{
  "rope_fraction": 1.0,
  "optimizer": "adamw",
  "lr": 0.0007,
  "beta2": 0.95,
  "lr_head": 0.00593,
  "warmup_steps": 410,
  "decay_fraction": 0.449,
  "decay_shape": "cos",
  "dataset": "wikipedia_en"
}
Each number is 500 + 50 x the weight over its row's rms, rounded and kept within 0 to 999. Layers, rows and columns count from 0. Numbers have three digits each. The size before them is the row's rms in percent of the matrix's.

# down: layer 2 MLP down (transposed), 3072x768, rms 0.0219, rows 584-652, columns 384-479
# up: layer 2 MLP up, 3072x768, rms 0.0319, rows 585-653, columns 384-479
down584 095:507468437460558462539580490507429448516592546484411584558457492436484495538507546500480500520451522552514467443513466476333456517530501457523445436453451481550495523531481415492515510530445530453544475519720518470508493464529596456500464468543430608479459419472482549527549480508491475450
up585 093:560460461543506527512417488548463490353461428524437528431474460431467555420454476552457519555527491549451528434477484551565427628447512540544590578562524455417488597554500434446533420558583486544472470585561501497514534426537462433525521454498598552557536545513564388424558621518530566513
down585 099:442452436493556538539420503546519483497489458552465443597429524524485567541567514514520461557591526392408579554553535571510556535540501460538447516466574458476537363491484593503427462506576509535490486454439422562443547478533467537574412521464519411403430547516527455488474581547511474422
up586 086:514515497464495417476508533513389442484533425507491409471551466464494528531527590529519452452453498422443430519544488477494447449401468492419546444507541525472521413468524547593480503527534436467512507481494513576510493468494527454411500549562453408507606478485546482534534517645442499590
down586 087:504534533467533459548500437494569484583449484534506571529460473458498484413544459466496512480447469484463480377567441539505579585453578520511501559470504417523550465497529506581615581464489600535508504490225442439493489512514573490550460466588535450481486478435530544519438432432469490457
up587 084:569516409468504475515442463474448560495571488470552517548491417569533526454592547561500504507481492509542392532523434454505509490390550691479460551532497507514524471531589553497513443460514469513498372521530460529463493501471347481482484524510538490520539458492557536501577452499470530509
down587 091:523518480511450451484473538477522464556595447529449466530544543445496529521447562473527642476478579492488526541536402440471578459409476511420570547461540565448480425466507484491590504458510542546453510520629517510532542519497503524519508571560489499544491477520460564512491485529513454466
up588 115:551465500478498488529368476450451454509489517603464474527586456482539503466568480497544454517483459395449427435557462439539383474506522412513543418473551512428487481401451484534421505409561446502426468520550512588579524526487467523518508544519509516582513532480541516525510438549538477447
down588 116:433549498469503522453514480476460528564537633521452438523411479500556497549473397439517556528445484555490594553499565434538420443590443390490493358401573496438469504515493472565500625420511480375521484454584513497538429503452499509481548494451502443529487501513536534520582424501506529378
up589 106:489412551517539533559506475480509536402514533497457469496490381558513347483533578584528495411470425460511471530436485469498516509535524476411542467430575507462496486516478465554497396430493502543538495571615468522560456449465547564322517533489428439463481431487509474488459434494517560508
down589 122:459574499554542530463479408552492470457504542460543499495557501344534557497434541510592525417481527495557456492514414519564477364427413531505379485565484465540504561593554531541525485552452517437591529491584478481519631469440481556532552562482437524539416550481516554514533618530495465551
up590 096:470500512550477481566533513492433516481519540486546543507518565446533488635535479470489571540477473621549521631492550448498470559401508481484469471573520535512574504392530434492502516550604498513421462521515573489591508411492466500496473487437569413610531483467563478573545426541580480503
down590 073:545448436532446468595475436525457540478504502480564523447479551525359510458490529468484521462529470350586508516576616502458497457510500522520494505546562540514455548473548450549538467536551522507594392526695499478508533520551554485426509557484495559428474521458383593458483402450426434541
up591 110:490513476465546497545460572527399463435585484559598452504421473429467436452522431588428511420542424520488465526432517418485530580443560549428554484487547498463489405489402535457475368487532543395506513561544515509598447462503503496526445514459444564522494526585507557548467549541555456554
down591 104:524463594466393432530555571593525528492524521507565525493499479440554375518540588564593466400496449622570473543487451546529442473524423487524466503605574501522572440438424504533520506462425535436616552474567454576482443518505515502516485489524456530542423458567432446483497602532558521448
up592 091:578432463548463578546504535499499509496485382570592472467602520342535494500477440501535557618493533502424501407528445509508529560565466452472499536546560543533490579482492475403478508453529539499464504483530506574536487502521475466482514590398522413571470500441589449487502463521436451540
down592 088:414498478423547430534449549459489468490543432476447519509477489520461511460528539451442462511560470462539511509516471525423564404459505553631550495543440533550505439574486553611494457535502510425510546480584513478441569495545547489523600560521464445470500561540454523491544572533498498444
up593 094:429399394461475578523508594533480451529543388533520595433511430470523418520542479546473501577560482492602506493545377427616471477498400478556412454587446530501481502513481466439526478580566462544469501563543435495553479532549438416505485485518427491464382486485475463560463571487544562434
down593 101:492457546499580490611478512491517507509498540489440459444496461527488585532549491537433562557518435367396488504544523590445546387548426447416485434487599359462461590471626469544459535498485599472492431478312451457507501464456493421539496478456537543586477448474491536576454486492526518466
up594 109:489518521526478670527468512475557497365498429600497501510559494454537462508489609503462559514523446414477533573538471440543540541530454443490455503539453504506545585491441483519424470552471486438480471585564584551554472562458562512477437448522507523524460561395585598462410457574593470543
down594 103:521569519450483526558477462406586539463548446486542520517495467530514464490558515511468566504523531496612515516548502636496622513542502494519499477422571563513461518530385489490514437474512483484481441625543489452543443529400416528488515490537419459488567491500518542470502461373643529468
up595 103:476400486468458453559481533512506531494429585568474495547561405529479540452460438474636545547528439533528453466553489485478511554511498532508489501494573512518440566465454539416488506467471634538562514504454425512432514463474495533526455564460511526463604496643507500522493495481539449446
down595 082:417520460446535449452545485582377565545500420489451400403543448502503478524512524534520492375465494523480479549500487488571523513553453490431448553483488527455491549514503471487562575514449495575530593430628571548474509452448542558554489559497492449542504575442620559501481627483448494554
up596 078:463450458525551473499509519447456425529567502442555407436499512505473492573486496460530491578515512613538418486482513535447542618465521522463506431543440448516427464482568504549569465523461483458516541476492470455508463480540545552471493433553546468462509486458500456370568500605478526553
down596 091:635607541475539430498438507532528542475523479591521473467528460416521479437424516503518613478465471580549448523463560524436584544501487420394469520466567518424499594448434366510509601483522556510497559503594565442431531452449509603459547506477464550481555609501496466497462506499507517481
up597 102:434416502561522445445475454531437612442468530504466450508561496452534451493518512476573496550552546439455533489511467481487513477473481543481463478454488496509532488514611459514512503561455576474484498654490509596496441590394395548410531445565509473515524449490498568508434494555474395500
down597 098:502531521535603405595459526415504454515533440448551486463561454520471514368527415472418595479543397507472443509590440449561506529422558477489559527572473500565518495529417481463520486560525542497354559496617625524522485530470425579508480586472479442481506561515571488480504499525533541441
up598 100:504588494496514455560484474542541549529520451430436468427542492545417566588587514483466511524505511473596376509436504493422503490492426546531518566446611469483521577431575508565478419448454441544501488647492456506502560485494484484422479530507495459441577498491539491474492564496495504508
down598 091:582501488539481470569516562450455499471426536427535433585482585604482516468495504641479502497473559538521557426474570505504431612535558497535457403442474432515554537658475485491459481484459545458497493543630455483453425448481456483457419539499561663518529525524468536443449499529538444472
up599 085:494438426507575530588517513462370533518483502517499525462568439434535417417535511497434562570601448602552408389424555438470447569498515406442574465410501505465515527564512484422564507493458483544516491510490377496405570481473629426398428479640522531518519543490474458456487527551512502522
down599 086:557542380480509531502451477554495435495469557520503414454581446495558510560492523484454426533479574490462488527497472506527417498432533522378501541505540547559515593495512436504474543550520499489570524502488547521534490420432569533446443580520434483526379522593436541462547423488479425500
up600 100:532523504497498497523446618476494471482480505428445469468569575470546560523545498582572547540490507519515475479542527411506562475472454473463547479517541511525529568531473446503525466515504644429370523559535551566536589529506439458559564551527516462570490467497561543508498565538632486523
down600 082:477472436430503445341522471518481519391522487609492481534500498535453535532471537479492510501528458565535534467397477488529543485416494519475538561557578486460548417492472555442503475558539516549590546477566524544457419462594439441552402520449568399506497505426542572518511510592579541455
up601 109:518454453531539480503504461534508434481570453569508566556552420494493537560524489557579466490453534539537496506497490508569390427509539541419518485555494534521576448494477455530435524441513481516422490445512462508477528458483539526476528592428499482508484486551507522452508456548461483553
down601 089:503519494463503524458410534436455478525471465502520450461496476490507512550597430527547510526487534506554444409554461498475492531503473502533522409487489501533406507479582510472493497568426400538536449503488568492492503470484427501541403492467492559505534539467600524559557495578404442453
up602 111:474520442526529525416452467475542459504529529491441420442527440552497422501388542409488520536465534500396395482379521503623515547405490520577527420620447513541579485504509479489516512469522586569466511573537574533521452611397518491468475505430406445468492437526507499513515460492517470585
down602 105:486458446517527489505478507438477482506475523537480497551553651541527483534591482457419512499521478505535450521483492473493549441445542456452494467405511569489426504530563519535491490523487526513480486497687473572447472458435506551490481438508587473478475524423513418538522461470545561479
up603 087:450479452580496518518486549469450509528421411532575506465470545458485468533482478457486579483476470502482413516471470573523435522530472474472504499475470522467551462404401523463430495440409401586512500575456467462456573461497527540538509437396473484424520489519468475502468408566513490448
down603 074:470550583514557467586550435516463494585468553416502554482488489499567479503482481427506494529492460547452450498492488486486490480481477464507521494550532411446548460529537593460415474499477510458560563480000482487511490495556417445455449500513552535588475551512561498500544555505549491454
up604 107:557419522562514477480515495451510557447583608432455417435528459445556424520587548516658576480542483408439444497475460438497507502521456481475544440503493508544505520484610530590522526488496505480483447478538464475527542537418501584433544527519495467438474475525483475506460434533556434520
down604 119:498481506495411522515444540471487510476492413541482441486501436501454494563483543543391441487518467529486521603427492491540493426419428514592529525373504569480499520473554556552425507454466494479492542423510572452489579447435481490481591621552526494482517495494420632495591488480474523618
up605 095:575482508456537509629560480439494412427497497452559486581484487485413498565510605460436469478481398577519444477492437542543500575479481589486589438589493577491455493454464453532421498505519409438539506440538511501514519405526429494491504553526564453494460448489541425451441492570477430514
down605 085:448429483458417533465511492404492558517483475468570551429428489547546518433498541525498585512399490468517555458484539480513525505490548463468488461511523558497373516491458479515594610541412558590460479549561495465399435566432475528491536403477526440535443492504501518501548413395432621488
up606 107:472461462535521449591470529500531591525474499492558538552487549465572428525505472486503475633475524469470494512562577501542537535574407586571433542533492546505510518401588508460429585439556461518518433537524440533526464551509468512482495558572516491368557571464605587516565484550512517434
down606 082:460563448448486525597460513496507445423527544473490449448432525462502512428527535524547457401478547531488441470505442584448498528436498559455505456502487517503516505420439507635459528459495497586544461476599505537465488508521541469487478533369479436512532500530440475453579530520473539409
up607 089:487428488487456543500505470551426467502529456475482492467448410402563588539518513515452438462521539471534486420495486497530530491573487483465555540431406550534481570514595416504478506479455482575502519465506508454504544452465497437561486496488500512416504529536565601525506437466445475537
down607 098:433494481602466442566521497524560391441520586499463491516524578459564498453414516509531506450536528492566538531549463422526442581528495457483441498541565569477506484506399564446422467546521490474430497591664646497548461456473414512413535498470510481561466588504478458616382538515555592526
up608 104:512515491504527493517425651505418478437425522539520583488560508528456433478508539573536526525519529563524466519556520464602488447543530442468545359480422487487501523512468440520521573507566494467501628489543445493533490586432480524405514495403506540543550502533627483598524514497448553455
down608 099:485561490468468472520492486467457532553572610517501526538485454540446515566581475485392509452510459480545463462470561504368450422534559470542511542507512443528542496533556455485557505503511515465521503497534585613430467439559522483507450519563437493451391495494508537490460531428453554551
up609 110:435546513503474556568438455522500504426500440491499485481485488483430495549564563461538591533519534536431482489562492518518527468404401505483536454493550534420556551470454428534512470512508438556496540512578477541497511463497483472526544421525596535478482546542534480544484450554426485487
down609 114:590492430460492525610548479424499471626508526425516471474454596517441545486564453514484486520525486445513512447445527564420486489517433526481533521558572536532450430520496489479516505533523474509474488489580573525518585547598523356489509559552579497567435494573434541478624507481516541634
up610 090:595520481533427530535524533554438472529506544590465513520471466384525426478407484517453535526481526566526468493562520505529482583595429569390469530480437491461425540453537428468465515523489429480501509559556537546547503558506534443443541547494499515485448565405523596548514527572558495607
down610 091:534460482426493510578449498504501528525526500552481471383418500558444452459445345536507522502413562496570529466476470447526582455577548490597441449512567552469448473499529579461575548511532541548465483488540521518550558465507449405579431535577487530513504503484423533519515499489466450504
up611 110:461501467460614472554457572460504492505559567508505557515524455491534446489528443591471501491579495477551467524447408534522419545527484387427639519387486585483460556436536392385492530430537437473456433512508572524589517473540473524445574485410484447499595462485477499533499464643539533429
down611 102:548490483485473481503493416527393502385573460415542520584403582481498557480528480527426470447458524379546476519459557548514534541504493579546475592460551513450392631399616416583580511490529543548456547570525485436482474495517482466590422448548409474465403459533464505583505461555634569504
up612 105:474493486516533479511467529524512500434571553464563505470490509544449438524418546585512558441502447566469519491486498463520493544423418512525518479546444488514607439463482512531614484508514482506505484448526575554534509505516540471486563640421436553509546445487483470574481410580500457491
down612 101:464479463522503426382492498505452458527514506502530469456431565559544528476490548462466469511517443483527445533554429492499542589532525564488485449505396549490416582416456519647472516508524466522551462570598506525393620601523484440469523467527437466477576500496479548548552427484565554510
up613 104:480552494469500476566433489480465418535469497533526542511540407613464538494424556466552522488499444495554484514487473550583451543484449507537498408602513555488576526506503460530474509462665491564547536472588457439478477495436527500477562552505480543485481520592442518518539558565403559457
down613 104:460453623519470479483447471565485448467518550532530481496486549472606504440494535449426443498613550484382491605539549467569480453451487565570541510459452611486496507468548555436532514540445519450465497486574486588529497421549438476609545487571425464524493591458394499523604510532517508477
up614 095:567568463468442541473458531496511537529555537608462448530534484552453506434579475508512453517535531457580497474482526503474370531500486514437466419403508535380522453420535497469527495420475454539456455492503454531508463423524504564464625545520418505471608493517498464525493438509484515443
down614 082:421465579532557547547495589526467448473514504406543537553439527563591503460442566447515503474505528508516592557500514454478584525495547560494496548514458572463482467529457512424413586489533487519463574537829530468527604505512569449489461451390505484520445440527489500485445545521542506535
up615 086:530479502514503545523507555563491420517459432584461392428500579510579524494540518442468449462497468489545483485441486542480556519500486539446473570398619486462529331443541547457485408397515442510462547530510490475513541415491434504516482514444542563515530502565515487555453505492382514534
down615 092:505548514533518496485546519486472453654538504488469451480479431465469422536538505571528479502486489491492470528466516494505539567585581399524488461512503442491592587479479472639470462554558477450492472405138462423496435550550466463526595448446495458387554523415512552506546485516473465531
up616 105:499483512454524438521557481410507472513436459529448454515533555444457509519501530489497495475502424532532428486444504521512493526531514522516451478587610488503631498458553550603478508448510538554436391501512465472442510464391529466419552488552438487424536515558512500490473549528415426528
down616 074:457483447507475492469490528488519406633499457467436494464499481517521478550514475461498463509504509529543504521566450536514485526497514579524494511521496416554502500501552472557501472472464577467576513494032428467474492541458467463531509515388533454441493462589523442522482398482523522490
up617 109:489437477523463437561476493422486467479470553535543489539563447553514511480547460515518550470569570503491386526560467475553449554422470531457482502565563593504370455550558470373468536447475508501557428534525403540498522498565515532456576418490536478512534453613522541476573472549560568481
down617 086:500543505462494468459460476478484439477536533468571488525587446499531476485468531498615488469519616432444486490500505514422543470573523406471581494528524496525544543493526414476507526478485535481517606582599458493488461497509405532514463524517460464390486432448460433489432502488494461532
up618 104:523447480574450573475484453496530540426469472503506580492545501487531497553518536439572472449509518500566521413449501502548452528490475466469564512504562494455497490506598413454463483539494572567408520558486469502504535530458472517504551473595520497376462471479501573463445523494377422558
down618 104:422566438500482471579489475574515508465493439545476443544560458562639444534420477488406524449458546514489507465527526567491527495490466510569525453570477526496483455452487399445442453523476390528486536511569524498584496464525439489487482527525506541534463562630435472546421523519545447560
up619 086:481471426491531548555492478459466525511419479477491514479515452613344514481508536475521456591557436474397429413439476456544414598414405413510504457498358487465528538489493469491490481450579482444479626530516466507523342432497466525484445528599559477439545525488623529487503481533430483492
down619 090:480489476556562511524533471430542537484419475502442458538471510438462517478424564475511489480465542559480530484472509458516518482481448487528570488456506543520562479452465559465521401455529509461415543501527529483462574464467559483547487550456491458495510442508465468571553465504593489490
up620 104:506469529500530432503447514534496506525500506470529568486595562500540493610461523464532432546486430466505467500556369476541540530520438557495551417448499529572528558429511489441494601473523534537507539467499508480576498479450417479467571584474467406504461490487485559496476514544478463513
down620 081:453475523487517432532561428468498503421436508485524476527491537498461425522536465475552530536465453516434391440472500560454612530476613482579493461501449512528570509528502569477470463480431456494548468456650477539505435525466480512507510424571535460487482493505548502590511512457465521576
up621 115:609481496441510538463440512395525502473527325508539503469533441498462512513473519458484522424462468604512432390478502438532445512422438452464487514541485549446513568504476538433468529525511437556422479568543513551494584586413616576433535479415544490425502480471565507477551411554557500498
down621 123:483546452443494494439487463479512536479591427423435508430573457591547483491468488415489534506567499509440473474556506474448556525504507538442470487543529567550454512510539485511484452531485507471475555506633514537495464494496523472546422656475547517454434474497486497569528520482496534492
up622 098:448492485471546520524439535514522472565509483506521547449515514509564444514431501461498651458521427486509556454517538560527509534587506547518431490502520583529506400509479471495492461438423506454484534538529487471630471508474350474539486554524472526466518553401529470468586545646520519455
down622 091:536544460587421472425541522415449489426429512455487571481512494524544566545599440520466531523366521536434416502534583509483536470475490564463453561527516494495507488524595409514511488425481470512557451450651533487521543424503533492437503442491469538504512537604499558521460544511401566563
up623 093:441540424435514511438495492423387485508492456472447514461477439447527453399530476529459516398574511494419569480546525529480455584459531490553507479567538524467437555427465473445548511496566451502385474477517496542518527389541494581485539415548456462411523497465455499448588455482460463548
down623 098:440480548480476548531426578480498543516473488490458419513516472520461576490505514531530513400528497428572472474495467499529470483523485433482497510464431530526581502511579492514551525459507507505571546553198545541485486587487459526474507465409462498509460506553545516566536486480510433481
up624 099:596507504433484462501435509436471447499477393581559374464543487462530567568481461534407445489481443451569558439553464532512500433547446476499549546507545528459557485505521497563419446447544505505466408465560515583524483467523444466511510467411624441498443491480529449550500446538437461569
down624 086:565533490473474531440447566492412473511412487502451425529511461480501518569493474422607491491536446548471551527540549602495616537579477454513531600602480530516537434420510498539570554496399492596492540470629491529503504598438432500501504524495579496540511597436438462542487468529458465495
up625 107:502470535508463522537503595535434527438465541500527481553496507489471468471497531548566539601544478493556509451544436490472459546501457464449480541525557526504418494555502481462445468491486386412491536544556472608618344492511450539460467489527451486520489440509534500508466460500451501488
down625 106:473558499398500522503504473506404497566473477472485528427431520508514420464449603532481473501457562546503556562436564464545460603469456590562549469443622478569563551516466458442512477552433497322563502526522488484573554457461482490550436390543502502504489447508476514525474425577504529515
up626 091:455569461512485499466485468499507434471500502515466491543462520503494465580521473433468511544493452372521396529485473557497544435543502502469420516570542511412473534496550500456464419475500486504409450550518506525511555504412478524452519566495541497624499500473559519486536496503478536582
down626 094:498477485377459429443490492455470431482516497431495511501502518554459530430427522563516583603549498568573555578592536473520578480509475376486573522566487468525419473532505498578519448453518465411492501428229546517542469502606569438452576519543463531435508493571511465606400475527449511470
up627 105:537469482406431594534420657454433516466533511549532488513405483496565530475488492468488496395521477544511506504501493480506490496576477512414416465510570527422439442548503393484445518511537503496424589577553534450514502511519488492518489523599449504405461456456438517601446548454545450484
down627 102:479494490538490488510532522497526550506513423537467513555527518550512617407537591487443522458408497490565548497492545574462555511554536497489485477479525566494603574474465511475579517573395547434456504460613501501352570571531487524512475460529532478462511405528453578533488498552553496365
up628 096:451470448447520611447404498495449504520418579480441502561455561490552460411453462490490465615527520519563557451496436394517565555422363553466432520490475445516469389481472406480540517516493499437469503538557507481526532445592529528476501488521513569514428520573534535377558549474571456558
down628 093:481500518423430507432487449525532399527572475509492492484587615506490498453607536439466480528488372479478553577484569444448505452589586506505496528460566453443474504514503534628577527482620504417444428516531535572505445470475481458473473544515451484508604503544539558387401450450553448449
up629 109:477531413533576497509506426500459443512499456572432465539595419527481471498554579516511483455535437506521526419520431478527548538523518500477518517475506533442563430481528497498486396441509418466430534542506596480564545380553528480468522510451404478535508578590461495530480477605502529514
down629 111:545622414552462517487483514405423524453588512490484532545501476422504492514431376505476510486554487409573487468460574528417526492513546451520509451488476517511512494561519535542513490533468449454474472396523512429503535492508638516450556464486534531545448465569439520484484496585520405550
up630 091:483391498530529544491527516408482562519425481395579519504481495622507453588517440517638494563491476435572465528500554456446477626471404414429487447453527469480506528470574454495422535550487539467496505504519499469488536526508537495432408549513521513537533564445581538485524525465589469510
down630 089:485528445475463494520540402466475577498472615510576473540585502549514421467549561481409491473476546504429459475455503539395472450573575566504540403470445480478450462530467509528572635441469457480575485503608527561446436498470511505401476505520507587497498501470498515412462540529463670529
up631 099:518523528544500514569438525471475656513449515473506569455536531434468589462518515473447554489519491539469468524561533467546434464451510460589547520560581486464599559538448443503437441473602619572475518515534508582525441470493495528530484517495567493541558475459520522506495512492568391527
down631 092:524447485443412444475477523504570579416436509511512477479452548487489465504529543430469444420436512455498578503527486473465468434498515485494484564446462588473511493577514504469491453490555471527492493435540403479490432497445440457519484467566609481482559490524474511446517539521426489481
up632 107:475554466469579504452485517445430511526516466510387497498524503556609556469514459455528463426521500477483521525529517476517384374539516467510549537517510538482511500488497500489393457429536524493467421524545425580558538481422378533581540461517483521533540457510545500543586576452512466531
down632 105:411472587480515495525513537461507426523497580574532511438466521510539453507482495492362489503509486490462533501513578478552422517495525499552452492478613529534466413415433431602488510444477509479545503470592549500598475571432449435459496541491498496489516514483491441472520572471541479484
up633 106:473519463500536471609475603524465459508561441462519506505567545464513496511528452539534543633521523454502501487568477391448575507490499548448494477513505512566475478575557482475478505496583525567443496516521563543418502520499516458491562464481551524442506578513598549570526453497584511545
down633 086:559424431480490477455557599538461535479539481513478442493571512501542569490570553442502541491458447516504490530487446474468424573436526493439404548559497501552563451513452496497455519422462536512526489502690399517489495459471476501538547503527538410449497550488508545489460476458496496525
up634 104:489459441506511417555562558449497463522565507565518543470531469525496486559448514501486488587539419427411503463585442531538517460421471564498450556507493591496523488479533475500504534528551503531497498528543510475547407552476418511437541508591498476443560455480554454528514524516530438485
down634 096:531505537540529488489532533611476605437405515482507507452481589447497467419577586547440470541500518472572489476415565473456457461443605493541546536394529452346469481485404421442497436564515486487516497528621557538549463468493524388443462498537511586537483490540499571389518592474540444464
up635 112:556517415503505582565425456484544438409487480631498618532522462434524485470486443542502527497506494478515471448495512426515443472559461446355504509490487511433533481437474451542451508514539496514442503477493481497599561363528505489427453614465463598575437582539495555540482435613458533554
down635 114:519457503534490543517493521530434502589494500481525543465508416490544570538526458478508456441521452453457475530474431492460466465547392576486512547457562518459507578510482531554456495493510498546514512499500582473552481551486515490540486510588456458665451570458506335426453481488542475527
up636 098:542486494436516460555506469433424570497549539461441555509561395500526429582591542543465492525583540462662501542565487450527584441391396421513536488442485508521563596485506467571572512491533544415481404488527408498540508451477423485368476486549437461505462452629561553481498414472363515513
down636 090:477520484458497467450453549595514557434550477498545566590492507432464502470453455482465572529558451507453460568520446518544494554492411573518538488479554480482469551353535466434489546497500367545538476461650530497529516395544573526545416510455469498429438585440507552528473449495529487493
up637 098:525502536429530455526516506480497480408511525568646415430613498495503457369393601519530464557474433563539497427563501465498541476446560497440492471505524525482504423514551430479420461475502489444490610520564503509515419467490440369543480516567437577482442444475522518521499544509407482592
down637 092:543460500496510522440390528425431396519536373482464553435436466482507602528497508497438550407528641459481561550581493439544479485501499472465457513516513417443566405612533502487518496563537473377433462505501593430508523489501519580475415429488483436492521581416431496532551441403512520509
up638 080:437480508525528615485438489560552607515533580470469568489491365494436482497481545432387459439485484578513493454466477485558546561441478506465602564531432452538538473473506465484548565548473448461501483422503475496636459489506400376494492510523583556419460389534495517446590583511513491381
down638 092:462510515507510423483586512440462541529476590533571419503552568500490523480505532434517540577466480545498442436476438575474562451496512503442499567563550457477500539517594467496494572479540445463586516533429336535521514510536425492521507581506460470511520477444481427450498393425502569496
up639 093:445493495542464407519464498537464544446528466499409446466544472535420501484474522507544532554527458577504429452525471532501602600523512535507452428564524457488516507561564475447544471491536485444529478411519444479449461458592518483467440550428500556451505500527459400449560497508525475529
down639 100:503431470554497473464542534491499437522465529599522513461500502497503494534568497483495474509445561571468483515505516544430546547524530486541491430549538498452560566534458438471464489502451508498492496553639509540577444459463454522517407477605586597520473602540545464514574411479439514521
up640 102:555471473527583525494489542427494543444513501614471560501550498451457543517459504395500523555485540552535515449427377438534437472449539520437426521388553523473555424478490419417480444482577472562452448594547566490519532486494453549483462475420554521517400494417523543470490491439504346608
down640 085:531539530479472471512492420515478541526492502449507525497497484536453446427469498519435511447480566463578524451468596534472550486506484519515474477468483474513485504426473554530509452531445478430487565592469373521563563582520571509461566441523474505535520536502545516378358559518478468495
up641 107:526467479537594454503475568446468531418424583506528581534513534400499536526533453496518542471506470553584524532460432488572460438505483526543540468541508468516588474477534543464442460441591498458575435517528494509479557453536435561470594460464444474470538451503500558533535429533529505491
down641 104:557480438413579450543566568414461542486580524551454517417541543503420541556436464500497562448542507510469480535509434519485501537531434468580566458466506524463486479426532451523558491468609523535485460522606565525548488514420483523502483455468534497438509390482493513499490505422517540536
up642 100:637513477530532504414474538480484506497514424521501482529615440445537552476508517473538451469439541552558568387475439520501470490410548556476516513488625544450563433500546479516454467377482498473576524521509589466517522472518504475406518534548484473421571533465467556479436546579436375508
down642 083:544443456471490492633495461574444482573520482499512523492399465573409448505475524508536448436495469432445492533482529519549529515560511491480504455472445598388475548522459493547493483558392522498535562555563536538523481565478522508462480510442442463470511600544582471500567517584463536421
up643 101:544529504493536495517430421442428486502584467462444477589539418588509507477539478560529564562478517480581458495477479519498488408550387491522483494541535493563493485549532429461547516482493521529456562530489507596539551501590517627568493602511486472506507545495453540568539515459554489574
down643 089:536527545533424529507566560535485586541467506482539488473596490593511479472548483564492488535531465518493421515462480575543586563482485520490474484423527457453449487524475484519440551482487524494676446498557559523487512499505442435466549526521491471526454449493486396398534384565464488502
up644 096:446474472540506540470528552550532437562505496506514511478504588479492581529450637464591492608443466514483456475464475479544442435551535439489454556657450541509473537437591529469378448463552388579456510541546575539458535566456417509491562496560412523497438506469510533450640491524521494601
down644 095:506503529522603475568488424495495593515461512439484458520469492546453456408454455522466607519478503466541532483488488478523546472552533468545488472452467499515486499459526479546546564483545517498470485494467566428504518589511488438520512483499521476479529544513492510521481566521532575563
up645 091:497501512477494419556571506457489517489543499513565475551565475558455509471488490579429499526497524505417493513529420487549490529502555436477468423463456461452431415463483506523367499439415454558498565473486552587561510521488483589548531537454518536550458576536489547509546444518492395464
down645 090:524502530537474455497557376532512569475433510460552587438465529481534467518542496440502524508522434461526512448475543529441459476571463463523549506533543494472513464454522479520498486536552503504476587435521507448457525487583485481523399434602581458426552450465468496477445509531535459519
up646 105:532448514509555575545437520404469430541448402532459527446532518508477488520612543464462549503528467478497454476522401468536489484424443425515469500582521484464518550530412459455479546457484455442460473454518535475533409518570433526483548461546487463530458578479483587503486403565496489591
down646 101:492524424513492548482549514529491533544455499530523479569567465424506508525484505554544496449492472444522489486482581510504426489509477518551594463467405538442379602457508406486462545428524507539479499546544672619552494499542505502452459573510407506503460469400544522519439521566445512526
up647 104:489544461529529528489483476538507486499540501481466469534486486503458411467456507491502552585512455520529493383469461502519410481409535534424517450556477507505548582464428468436428524475462455445534511586532591539515425508511468506503518441471530569490527561460546626422486434534622467470
down647 095:487470498442539481475451600412511439467585576518453539501529414495477549452473519495491511491499525421517459514500505488496550427610477512419455465531540512532437487568589498458510573499472442518457483554641501511471433495535444387485554544514479501531560535423421510475477522527505370501
up648 088:593482427550568518460519523485461398495438512534461508494462536504568600519507587427535564504519490482569500516427462478520577454524510482496449527557650479403504452471646453535487489497566428444484457467512493511536544487495483516444528552504545483555492502495537484463447538488498492496
down648 100:425575450471597390666544488521486536434651435509528537510599546505506428548444505505517462509562531492453559552575455524490559517447527551518533518488587454481507513448489512517590580537465608533514517548400545442429472448397549459492422513448419442493589504499501528627528437582490545380
up649 090:530499518556455525491515524481492557488475388524545576483540579453473539542576504538557544468505462591456518492533413521502527579518467504456462435556492455487484515509549511433458505493525445442523518492506489483456499542487507550579482562535477525499510566436589494504512522572532468550
down649 089:622498489531586459482526578519565499430524459541575505546539652453594544481485657521571537448419535558500461600495425444487470537449421555501533541551545530495511505431489487447543526396476515384592479478516438483443449421504439556524524491454467500471444569405514521451470507434494543501
up650 084:491401514501430498524408540525430457465552470509494512490514504414576581426554467464451447502511537466534505417503510483608497403554497512533506449440550527465510529564555525484491454500561507521490518514566500440478534466520435462517561475566509420518533428457524503525402466529477417586
down650 092:551534453465562428537525503484548556504581511549504499477506587485530604528427512538444529439471530559449595492494480470485440487540445534483586459562427523522593430533599451479583595524420486516472526608486574559525499470411473507538564480542445518546497480411559458477426582484423586476
up651 101:501564425546469543574512507499477485437537497489594439581580495441446382475556464518552594503503484521512399542501477508515495509509499525465483445549498545548484448534519575487456493324526488524428443442523455382501540413416374530447550562426523467458492525562541558509599495520497542495
down651 091:552506509445414488543489488518437561516553457469470432458556535425510505452511532539468462281476494553501455502511429447463487592477480505450490462528491525525481475499526445521440557536512519462537498532506517454572527423514450416402567573491499483592515433455531512523483444449526448515
up652 084:547418463477498532562456501558442367442447512593581528451507421471570539440485599539535453497442445513556475460570514476542489492499486424506493532473436466466437559551523464391403530524541427499509463452449611480501441447542452503514560499596556503503468428568519449443573503499555518491
down652 101:562564584579524489458561480488502464525479518506529512498532557544539492465485517480552569432534507538500500442481542634541635485517550531526516478482459426495589468454536510568605544503426577597438427386425486391517440461441526548401510458505460527568435464482532555548577505452447510501
up653 113:484479544529561504527536550487508518469454512563440526494507448502346416519459491537482467431480450554485534491547475502527451514441454445490542400517548442462530510548517407495382450519551515477471517500559475535516508500505499540517547524470445567410508443481489546453437449454520432473